Weights of a small GPT-style language model, trained from scratch on English Wikipedia.
Size: vocabulary 2048, 4.63M parameters.
Training: a variant of Muon for these matrices, 7248 steps.
Each number is 50 + 10 x the weight over the matrix's rms, rounded and kept within 0 to 99. Layers, rows and columns count from 0.

# o: layer 3 attention output (transposed), 160x160, rms 0.189, rows 120-127, columns 120-159
# v: layer 3 attention value, 160x160, rms 0.212, rows 121-127, columns 120-159
# q: layer 3 attention query, 160x160, rms 0.206, rows 128-136, columns 120-159
# k: layer 3 attention key, 160x160, rms 0.195, rows 128-136, columns 120-159
o120:33 50 41 46 57 59 51 51 39 34 52 49 57 49 48 62 57 44 43 44 57 37 52 51 56 56 41 39 40 43 46 52 57 41 48 35 51 50 45 62
v121:36 66 42 37 65 54 56 38 53 60 46 59 61 54 42 46 51 47 44 48 40 59 41 43 50 28 66 35 47 56 49 60 38 47 44 49 45 39 44 43
o121:60 40 46 62 36 50 41 56 44 34 63 50 44 45 67 56 46 51 53 51 59 41 62 61 48 69 33 64 43 46 50 45 55 46 50 53 49 49 54 52
v122:47 45 50 66 47 38 48 49 40 47 55 39 38 54 54 44 48 58 57 56 48 56 49 59 54 54 44 47 60 52 44 61 50 44 66 49 48 60 37 50
o122:54 57 50 40 52 61 53 34 62 40 48 52 58 52 45 43 51 41 46 39 41 49 55 41 49 52 52 46 45 44 58 36 46 64 38 35 47 47 64 60
v123:50 56 66 40 45 44 68 28 33 64 51 37 57 46 30 49 31 31 47 44 59 41 56 63 50 40 43 50 40 44 44 47 38 52 52 54 52 39 53 63
o123:43 34 55 62 59 52 39 84 62 52 46 59 50 52 57 56 59 56 44 49 55 47 42 49 42 55 52 58 47 67 64 56 50 40 50 55 27 53 51 47
v124:31 56 57 50 42 37 41 61 63 50 63 37 38 54 64 43 63 63 55 56 60 41 40 52 56 49 58 46 56 55 45 32 47 48 50 51 62 42 40 50
o124:56 42 49 50 47 60 54 37 32 54 37 66 54 40 24 49 38 40 45 47 44 64 56 49 41 56 51 50 52 37 44 58 57 57 50 49 44 56 52 49
v125:56 37 36 52 31 51 44 46 57 40 44 57 47 40 49 71 52 58 42 59 34 45 41 53 38 62 56 55 53 63 45 52 49 53 60 43 57 55 54 46
o125:50 55 61 43 56 43 49 55 35 59 47 53 52 46 52 38 39 48 47 52 57 58 50 51 60 48 46 53 49 32 55 51 47 39 36 51 66 50 47 42
v126:59 53 51 55 39 60 56 70 42 51 53 60 53 66 33 65 35 48 42 43 50 32 46 53 54 51 50 58 48 43 43 46 53 56 37 47 49 48 46 39
o126:38 43 55 53 50 53 52 36 51 50 50 52 49 36 60 45 58 55 51 51 62 61 52 36 55 38 41 42 48 55 49 67 52 38 62 52 45 56 45 59
v127:36 36 47 54 43 46 49 52 47 55 42 46 49 54 50 38 57 51 55 48 48 45 49 31 49 36 42 48 47 45 30 49 46 64 63 52 63 51 52 43
o127:56 60 48 56 58 54 40 53 56 57 60 49 53 32 54 56 45 48 43 54 48 57 51 64 42 63 65 54 55 53 55 41 52 40 29 53 33 50 41 61
q128:47 46 56 48 40 60 53 53 50 50 42 45 46 43 58 48 49 60 41 48 49 58 41 57 42 57 53 50 37 51 46 56 55 47 55 59 42 50 52 61
k128:50 52 39 46 44 50 53 44 49 44 48 52 49 54 43 41 45 48 47 47 51 61 52 46 45 48 46 45 55 49 53 55 56 39 51 56 53 45 44 40
q129:59 61 51 47 47 44 58 47 49 45 61 64 46 46 52 48 55 31 43 66 59 60 50 58 47 47 60 66 51 54 51 50 44 47 41 63 44 49 57 45
k129:59 42 47 49 56 46 44 51 55 44 49 55 52 52 49 44 48 53 55 47 49 61 53 51 41 55 45 47 58 58 50 53 54 54 48 50 51 50 53 54
q130:47 53 43 46 55 63 46 46 54 59 43 43 59 54 57 51 55 61 56 47 52 42 40 39 52 49 47 37 55 56 46 54 52 47 59 58 59 45 54 61
k130:40 53 53 51 43 49 47 47 61 54 39 50 41 45 47 61 39 49 49 47 51 41 44 56 62 42 49 54 47 47 47 59 44 57 49 51 60 55 52 39
q131:48 58 46 55 50 64 40 40 47 51 48 58 49 55 56 49 49 67 38 41 46 38 52 54 50 46 51 41 50 50 50 44 39 36 49 59 63 42 49 58
k131:50 64 52 49 46 51 43 41 52 59 45 52 46 38 49 63 42 53 51 67 52 32 57 49 56 53 58 48 57 55 51 59 43 58 63 47 52 66 47 33
q132:39 43 61 56 43 58 49 51 58 41 61 32 68 61 43 48 61 47 42 58 49 39 48 40 44 46 41 50 44 49 38 51 53 43 65 58 43 61 44 46
k132:44 59 51 63 54 56 40 47 48 45 44 63 49 46 53 56 61 48 33 54 55 54 43 39 61 34 57 42 49 50 44 53 45 43 54 39 59 55 45 56
q133:46 63 69 57 59 64 42 53 63 53 54 47 37 38 58 54 54 56 48 49 48 55 56 47 62 61 54 58 51 41 35 47 58 50 49 48 66 52 58 48
k133:44 46 43 57 38 41 46 46 53 56 42 65 53 41 45 66 52 59 48 52 43 48 57 52 47 46 61 49 44 54 64 62 39 51 60 57 46 51 51 50
q134:28 57 64 57 23 37 44 78 36 56 42 59 52 52 34 63 39 60 47 33 51 47 51 36 29 46 52 71 45 34 51 55 56 60 57 44 64 72 41 38
k134:49 68 53 48 47 59 52 47 52 42 57 56 52 55 30 46 53 42 59 50 51 61 46 44 49 28 58 63 54 45 42 48 58 40 45 68 72 56 51 34
q135:51 61 58 55 62 42 32 62 45 57 51 43 42 67 53 51 55 58 58 47 54 61 52 48 53 42 48 51 66 60 43 62 49 59 46 49 69 53 32 47
k135:46 27 44 51 45 44 57 48 62 47 44 53 70 53 58 61 49 56 46 45 37 47 53 48 53 52 50 34 50 45 65 48 59 45 40 53 34 46 49 47
q136:46 59 59 67 45 44 40 54 45 54 61 59 58 49 49 50 60 52 52 33 52 56 47 41 46 61 61 50 36 54 22 44 32 57 65 47 65 48 63 34
k136:46 35 44 61 37 32 46 57 61 62 49 70 40 53 49 46 52 68 35 51 51 39 47 44 45 36 48 45 52 44 52 73 32 51 65 49 60 41 50 42